Weights of a small transformer language model.
Size: 17 layers, width 128, MLP 320 SwiGLU, vocabulary 2048.
Architecture: RMSNorm before each block, rotary positions, no biases in attention or MLP, untied embeddings.
Training: a variant of SOAP for these matrices, 203M tokens, 3287 steps.
Each number is 200 + 20 x the weight over its row's rms, rounded and kept within 0 to 999. Layers, rows and columns count from 0. The size before them is the row's rms in percent of the matrix's.

# layer 12 attention output (transposed), 128x128, rms 0.195, rows 38-54,101-117, columns 64-127
122,189,197,184,160,197,205,163,181,225,211,220,205,220,182,206,174,195,181,215,192,192,203,238,200,204,168,212,224,205,222,208,180,213,233,190,224,177,230,194,177,180,199,229,174,196,198,175,198,197,174,210,185,218,241,229,182,206,174,211,232,174,205,197,193
117,254,207,206,198,201,219,190,192,181,173,186,167,205,224,211,188,215,212,201,210,266,153,183,210,211,206,180,172,185,205,194,188,218,183,179,203,190,214,223,186,186,209,192,176,206,224,214,191,213,183,218,177,188,221,202,208,212,206,198,183,229,169,185,195
117,164,194,199,186,194,200,195,201,207,180,189,233,209,170,217,244,192,191,237,209,219,204,181,179,180,214,159,167,195,177,223,201,205,218,162,241,200,172,173,202,194,191,218,189,184,209,220,206,181,223,232,204,206,163,185,209,224,171,198,210,188,202,227,221
114,194,192,199,160,222,153,196,208,191,206,214,176,172,182,226,183,218,206,202,202,202,203,184,182,218,200,182,207,177,239,200,201,190,166,215,229,203,196,208,220,159,203,210,228,151,233,195,218,193,181,188,232,205,205,226,215,200,233,207,188,194,190,200,221
117,216,181,166,196,192,211,169,223,199,202,242,201,217,232,213,240,171,181,193,169,198,172,200,193,217,230,190,180,197,186,188,193,172,208,216,191,190,193,198,203,179,196,179,179,185,174,223,223,201,211,196,187,182,166,185,204,195,213,224,214,194,207,188,166
119,147,179,187,209,179,232,214,225,199,212,172,224,188,211,173,220,186,204,169,187,189,165,178,222,199,195,205,186,160,211,188,210,170,194,153,206,230,221,194,213,218,209,231,212,206,204,216,201,202,206,185,214,195,204,202,194,191,184,192,226,200,191,182,210
121,174,215,200,216,209,132,181,202,192,164,187,183,214,194,219,201,193,210,157,170,211,230,179,244,216,157,200,183,189,206,225,225,200,165,228,207,155,203,184,188,232,225,167,189,203,227,210,173,220,200,191,207,173,188,206,177,178,150,189,217,177,211,203,214
120,179,216,193,211,196,191,185,176,245,215,147,229,215,211,177,208,251,191,200,154,210,197,211,173,222,208,222,165,203,223,239,200,202,207,191,223,198,195,186,160,172,202,172,194,193,184,194,142,203,207,175,201,205,209,205,203,198,211,176,179,206,191,188,197
116,180,186,187,240,214,208,154,220,218,187,208,188,186,199,203,195,206,235,202,252,195,217,196,168,183,209,186,201,205,172,208,187,210,188,144,189,193,231,187,192,194,226,182,230,196,221,214,232,187,220,167,203,179,246,187,218,215,219,199,188,203,193,192,210
119,186,170,234,199,204,236,206,200,199,175,199,203,208,196,231,237,173,216,205,206,233,201,164,193,215,175,205,206,196,197,182,156,199,224,207,185,231,200,212,199,152,220,254,213,172,202,173,213,204,199,190,170,197,209,213,187,218,192,205,203,214,219,177,172
117,221,212,236,193,195,223,239,233,193,178,185,221,188,219,235,200,200,217,195,229,175,199,186,171,228,188,221,189,219,204,181,210,193,211,206,208,197,183,196,173,209,185,163,221,197,185,206,203,201,224,208,219,212,215,191,191,227,230,176,221,198,218,188,221
111,222,178,204,202,224,217,200,227,190,187,182,192,208,205,230,189,175,195,217,213,191,190,241,208,193,179,191,193,206,199,222,174,208,194,174,237,196,174,203,192,208,185,186,205,195,194,208,218,218,190,177,187,177,197,180,193,233,202,198,204,214,201,193,212
124,245,192,198,198,221,185,194,231,203,206,177,201,189,215,204,211,203,189,205,193,219,236,172,200,193,188,205,208,160,197,228,186,193,211,188,204,183,193,201,220,166,202,225,172,234,186,212,232,221,217,216,208,194,216,213,196,221,184,212,199,204,204,179,203
114,184,223,218,191,194,211,197,246,195,160,153,236,181,170,178,191,202,214,206,207,199,189,214,178,191,183,185,222,217,194,185,189,155,220,179,205,212,197,199,185,179,184,194,174,187,184,199,186,180,175,215,211,177,205,201,203,194,191,197,195,184,202,204,208
115,200,224,178,193,183,248,172,228,199,194,199,191,189,165,167,199,200,222,206,192,235,183,186,192,226,196,186,187,195,216,213,196,199,189,223,234,191,169,168,217,217,204,216,226,232,215,189,222,185,194,186,220,201,211,203,184,223,186,167,169,191,215,217,212
116,187,217,200,200,219,189,177,184,199,195,198,169,194,180,217,209,190,220,211,154,194,208,229,201,192,212,247,234,208,218,185,218,200,213,176,214,209,195,201,209,202,175,213,207,165,174,202,235,189,190,221,215,236,197,176,163,221,200,218,197,207,200,204,160
115,197,201,216,203,203,186,186,182,223,230,197,187,194,182,204,202,188,207,219,177,170,228,195,209,211,187,193,201,199,173,211,211,200,200,195,196,200,173,171,188,197,276,193,181,159,208,203,201,162,185,171,169,215,209,198,199,231,246,194,199,206,205,207,186
075,204,210,183,203,202,182,206,224,202,209,187,205,197,203,169,180,172,187,160,197,178,206,214,184,189,200,207,165,188,194,202,159,218,148,186,181,195,185,221,191,195,240,187,202,219,192,178,165,226,203,229,204,222,227,155,219,217,197,216,178,174,198,213,224
082,214,198,215,239,186,196,242,224,174,213,183,180,176,210,187,214,197,232,196,194,200,202,157,179,211,228,190,175,192,178,182,217,180,165,210,158,206,167,195,228,209,196,180,224,200,205,207,191,196,224,190,210,179,168,181,208,180,225,203,158,230,200,206,211
081,163,184,190,187,202,167,211,224,228,218,217,215,207,196,201,209,176,175,205,189,151,235,227,191,184,192,214,226,206,203,216,195,184,243,228,178,207,196,177,220,204,187,205,206,204,182,179,207,176,238,200,208,219,181,197,191,178,195,187,205,165,223,202,206
074,223,211,193,215,205,171,217,220,200,210,229,180,184,224,183,160,203,206,173,196,186,205,189,205,226,193,220,236,217,218,198,182,193,190,239,171,231,206,230,214,195,215,195,206,209,184,186,204,214,158,153,193,193,233,200,199,191,230,211,203,212,199,165,196
078,209,207,205,228,171,229,209,197,205,200,181,212,249,199,187,205,188,199,201,199,204,193,228,213,177,189,211,201,218,181,207,194,190,255,195,152,205,203,205,168,239,198,194,162,259,180,201,191,214,204,216,184,229,210,167,175,198,165,178,199,206,190,193,190
075,189,210,213,205,212,192,233,182,202,218,166,211,205,175,197,177,226,223,236,221,214,229,188,205,184,179,205,201,203,215,217,201,216,186,188,217,217,194,201,170,216,199,217,224,214,222,155,192,199,182,201,215,216,237,217,207,183,193,168,188,208,184,208,235
074,238,212,231,202,205,184,207,170,206,190,219,182,222,206,228,175,213,181,232,212,195,212,233,172,187,203,204,221,246,185,233,198,210,213,255,201,174,178,215,184,182,190,163,192,193,206,188,184,204,193,211,193,195,199,184,214,213,199,207,180,204,210,228,203
078,208,202,191,192,206,250,221,212,195,241,200,211,177,206,171,200,233,179,239,232,184,171,210,180,167,223,184,213,205,222,181,166,204,213,176,184,251,203,191,216,169,177,227,213,191,184,190,218,191,208,208,191,225,210,194,222,222,246,216,193,229,178,198,180
084,209,201,210,193,212,214,199,223,181,179,242,177,187,200,212,198,158,197,196,230,187,203,194,234,183,194,183,251,209,166,156,208,200,207,201,170,180,211,203,240,234,191,226,195,211,215,200,241,196,212,222,185,200,193,200,189,218,179,237,227,193,219,207,224
079,207,207,220,162,205,189,223,182,195,201,174,212,223,203,200,189,202,169,195,172,235,178,196,221,211,189,215,206,175,235,197,224,199,207,254,212,194,175,208,194,215,184,213,164,196,166,165,174,204,163,218,185,247,158,197,182,196,167,192,199,189,210,191,194
075,213,240,162,185,212,160,192,203,221,203,188,199,163,209,176,183,218,204,209,221,183,192,214,201,203,212,188,181,200,210,206,237,195,177,179,212,184,197,188,199,244,198,159,208,225,187,209,209,181,180,213,232,194,195,193,204,166,218,180,205,201,178,224,213
077,162,180,173,216,201,200,148,182,189,206,208,183,218,183,146,190,210,188,201,174,220,188,226,214,193,188,187,201,184,196,231,179,188,190,196,193,186,206,201,218,183,215,229,190,215,212,185,202,180,169,185,178,210,179,207,231,187,171,223,179,214,188,205,186
074,195,229,204,186,182,176,195,189,223,194,224,210,201,199,175,212,213,197,188,189,195,207,176,208,199,229,206,206,185,189,187,230,184,207,211,160,209,218,193,214,195,224,204,195,204,198,187,166,186,208,224,196,218,193,211,222,175,191,197,186,185,202,210,175
080,142,207,206,212,175,199,193,171,216,191,233,197,213,188,202,205,207,201,197,208,181,160,232,202,205,210,203,193,246,205,172,218,216,194,217,174,214,186,194,188,215,199,179,250,174,208,190,159,179,178,196,193,200,190,194,208,183,210,185,199,187,195,201,185
081,225,189,175,236,209,183,197,166,207,233,244,173,218,234,207,196,206,185,188,216,200,217,176,207,223,195,227,179,179,216,211,211,242,191,214,198,201,187,196,233,212,220,203,243,209,238,208,205,205,226,169,193,234,207,190,192,190,212,215,206,214,187,188,195
076,200,194,224,198,233,147,211,167,215,188,203,194,206,220,223,202,206,176,203,205,168,194,216,203,187,209,213,242,211,185,189,207,211,209,169,177,205,246,220,183,193,215,196,195,182,191,211,206,198,196,207,187,213,198,183,226,206,222,238,230,202,187,185,199
079,214,195,211,198,182,204,230,202,213,203,193,225,194,213,198,188,217,213,181,243,210,195,160,186,189,179,159,179,193,173,210,191,212,175,229,196,187,222,184,187,194,234,193,208,225,222,187,172,206,205,182,175,160,206,227,231,184,197,185,206,191,216,204,235
# layer 12 attention value, 64x128, rms 0.0921, rows 38-54, columns 64-127
104,200,201,181,208,199,159,210,175,205,172,170,213,208,225,184,186,223,204,194,229,179,168,200,222,188,181,200,198,209,228,203,198,239,200,229,184,190,204,211,152,246,218,175,229,215,203,212,180,241,180,198,210,197,200,195,198,222,205,194,172,201,200,211,187
099,152,182,223,214,190,172,160,183,197,220,221,210,180,200,163,207,165,188,186,203,214,206,196,202,217,202,222,223,234,154,197,241,232,220,188,189,201,227,221,204,227,217,199,202,189,182,209,183,209,214,227,210,216,254,169,226,181,215,235,173,207,252,213,204
098,255,177,229,208,155,203,213,190,218,197,171,189,150,209,179,201,230,181,215,211,220,218,211,193,185,174,234,188,174,236,184,204,188,178,189,203,219,203,223,188,195,193,199,220,232,228,184,180,194,224,193,178,241,205,220,193,169,224,195,199,226,199,180,223
095,234,207,215,247,205,233,247,200,201,189,200,222,201,248,178,255,225,223,211,220,209,191,201,220,179,193,192,206,213,176,200,223,199,181,179,195,203,191,230,169,195,223,194,179,164,193,220,185,189,215,185,165,224,189,185,236,149,189,195,155,216,206,210,192
098,207,204,224,203,196,176,188,182,203,213,152,223,203,170,209,183,210,200,188,196,227,187,237,200,198,182,189,197,194,203,218,208,242,193,197,198,204,198,203,193,211,246,185,204,194,268,208,178,193,197,224,172,198,160,203,227,176,206,197,197,179,197,189,213
098,208,223,203,192,193,207,180,151,161,152,200,151,190,204,210,191,212,198,194,191,214,244,202,195,181,186,211,200,228,220,197,224,218,190,182,182,177,188,187,200,176,204,235,213,201,205,161,191,217,196,179,222,217,193,235,179,194,201,198,165,153,219,221,214
106,201,184,211,188,178,221,243,178,207,173,257,214,159,221,200,200,201,209,240,227,197,187,221,174,171,227,175,204,175,207,184,232,207,237,213,222,186,174,199,182,209,178,160,237,211,205,206,202,166,190,238,198,184,203,232,192,203,229,192,181,204,192,222,195
101,220,187,229,189,192,187,193,180,223,221,240,182,201,171,231,176,168,172,169,231,208,192,207,199,201,193,214,187,199,169,211,213,215,164,198,175,222,194,216,223,182,199,186,179,191,250,213,240,181,198,208,229,226,219,163,177,243,204,202,210,235,213,234,201
099,190,200,200,186,205,193,201,140,194,220,190,190,189,185,214,207,200,191,220,177,171,191,215,177,227,209,218,225,206,218,181,192,199,207,194,158,165,232,222,196,208,168,210,196,215,183,219,215,175,183,213,190,208,209,205,220,187,177,220,206,202,195,160,240
097,184,204,210,180,159,219,198,222,162,214,165,157,218,178,204,214,181,189,234,195,199,164,171,201,192,191,235,225,178,182,218,203,214,224,219,203,180,158,181,219,206,201,171,207,228,169,203,195,213,183,180,233,196,184,192,222,194,208,232,201,192,211,205,178
100,226,192,183,173,195,173,182,165,189,233,196,188,181,248,207,207,201,225,215,185,237,166,216,221,173,216,204,188,198,196,200,232,184,171,155,204,167,191,197,204,235,150,220,206,193,210,218,188,195,213,177,198,191,229,181,197,176,188,228,214,205,186,199,168
092,164,208,165,184,156,219,205,225,234,238,211,205,185,241,185,231,224,217,193,182,213,173,188,209,217,199,235,160,175,222,197,168,209,186,229,179,175,224,200,194,166,224,175,205,183,209,213,194,197,175,205,193,188,203,204,236,182,157,213,201,181,206,185,183
108,186,167,202,177,213,218,187,202,221,194,203,196,200,207,152,218,194,183,172,214,177,188,154,223,207,195,186,222,215,200,234,195,214,196,208,213,184,236,189,192,212,173,181,194,229,211,188,168,157,212,176,198,198,195,174,201,186,210,170,192,172,205,182,207
096,186,162,209,180,215,176,204,230,207,229,189,194,210,173,203,210,193,207,175,184,211,226,212,183,211,203,188,170,221,203,200,201,202,201,207,203,171,165,204,182,219,230,197,206,192,173,201,230,167,172,192,203,204,183,214,186,196,204,190,180,169,193,206,181
102,176,184,199,250,197,187,210,218,232,226,214,211,203,234,211,198,210,218,200,207,193,223,192,226,155,165,185,200,185,221,242,240,207,192,202,189,218,227,183,191,224,197,158,209,185,166,191,196,227,195,211,215,202,185,186,177,165,185,209,228,192,206,191,204
105,221,213,187,201,220,206,162,209,215,184,204,210,228,210,176,212,189,195,162,208,225,172,218,221,221,207,194,187,196,205,228,243,159,189,207,219,216,220,203,200,179,216,173,183,212,231,220,190,184,195,189,210,186,207,230,186,207,204,211,213,235,145,208,210
095,215,216,211,213,219,250,197,218,199,222,209,200,184,199,209,181,171,209,220,210,217,194,200,176,180,217,219,213,199,162,168,223,195,183,204,174,190,213,192,243,187,145,174,236,203,170,184,201,227,197,195,190,208,222,191,198,187,176,211,178,191,153,214,236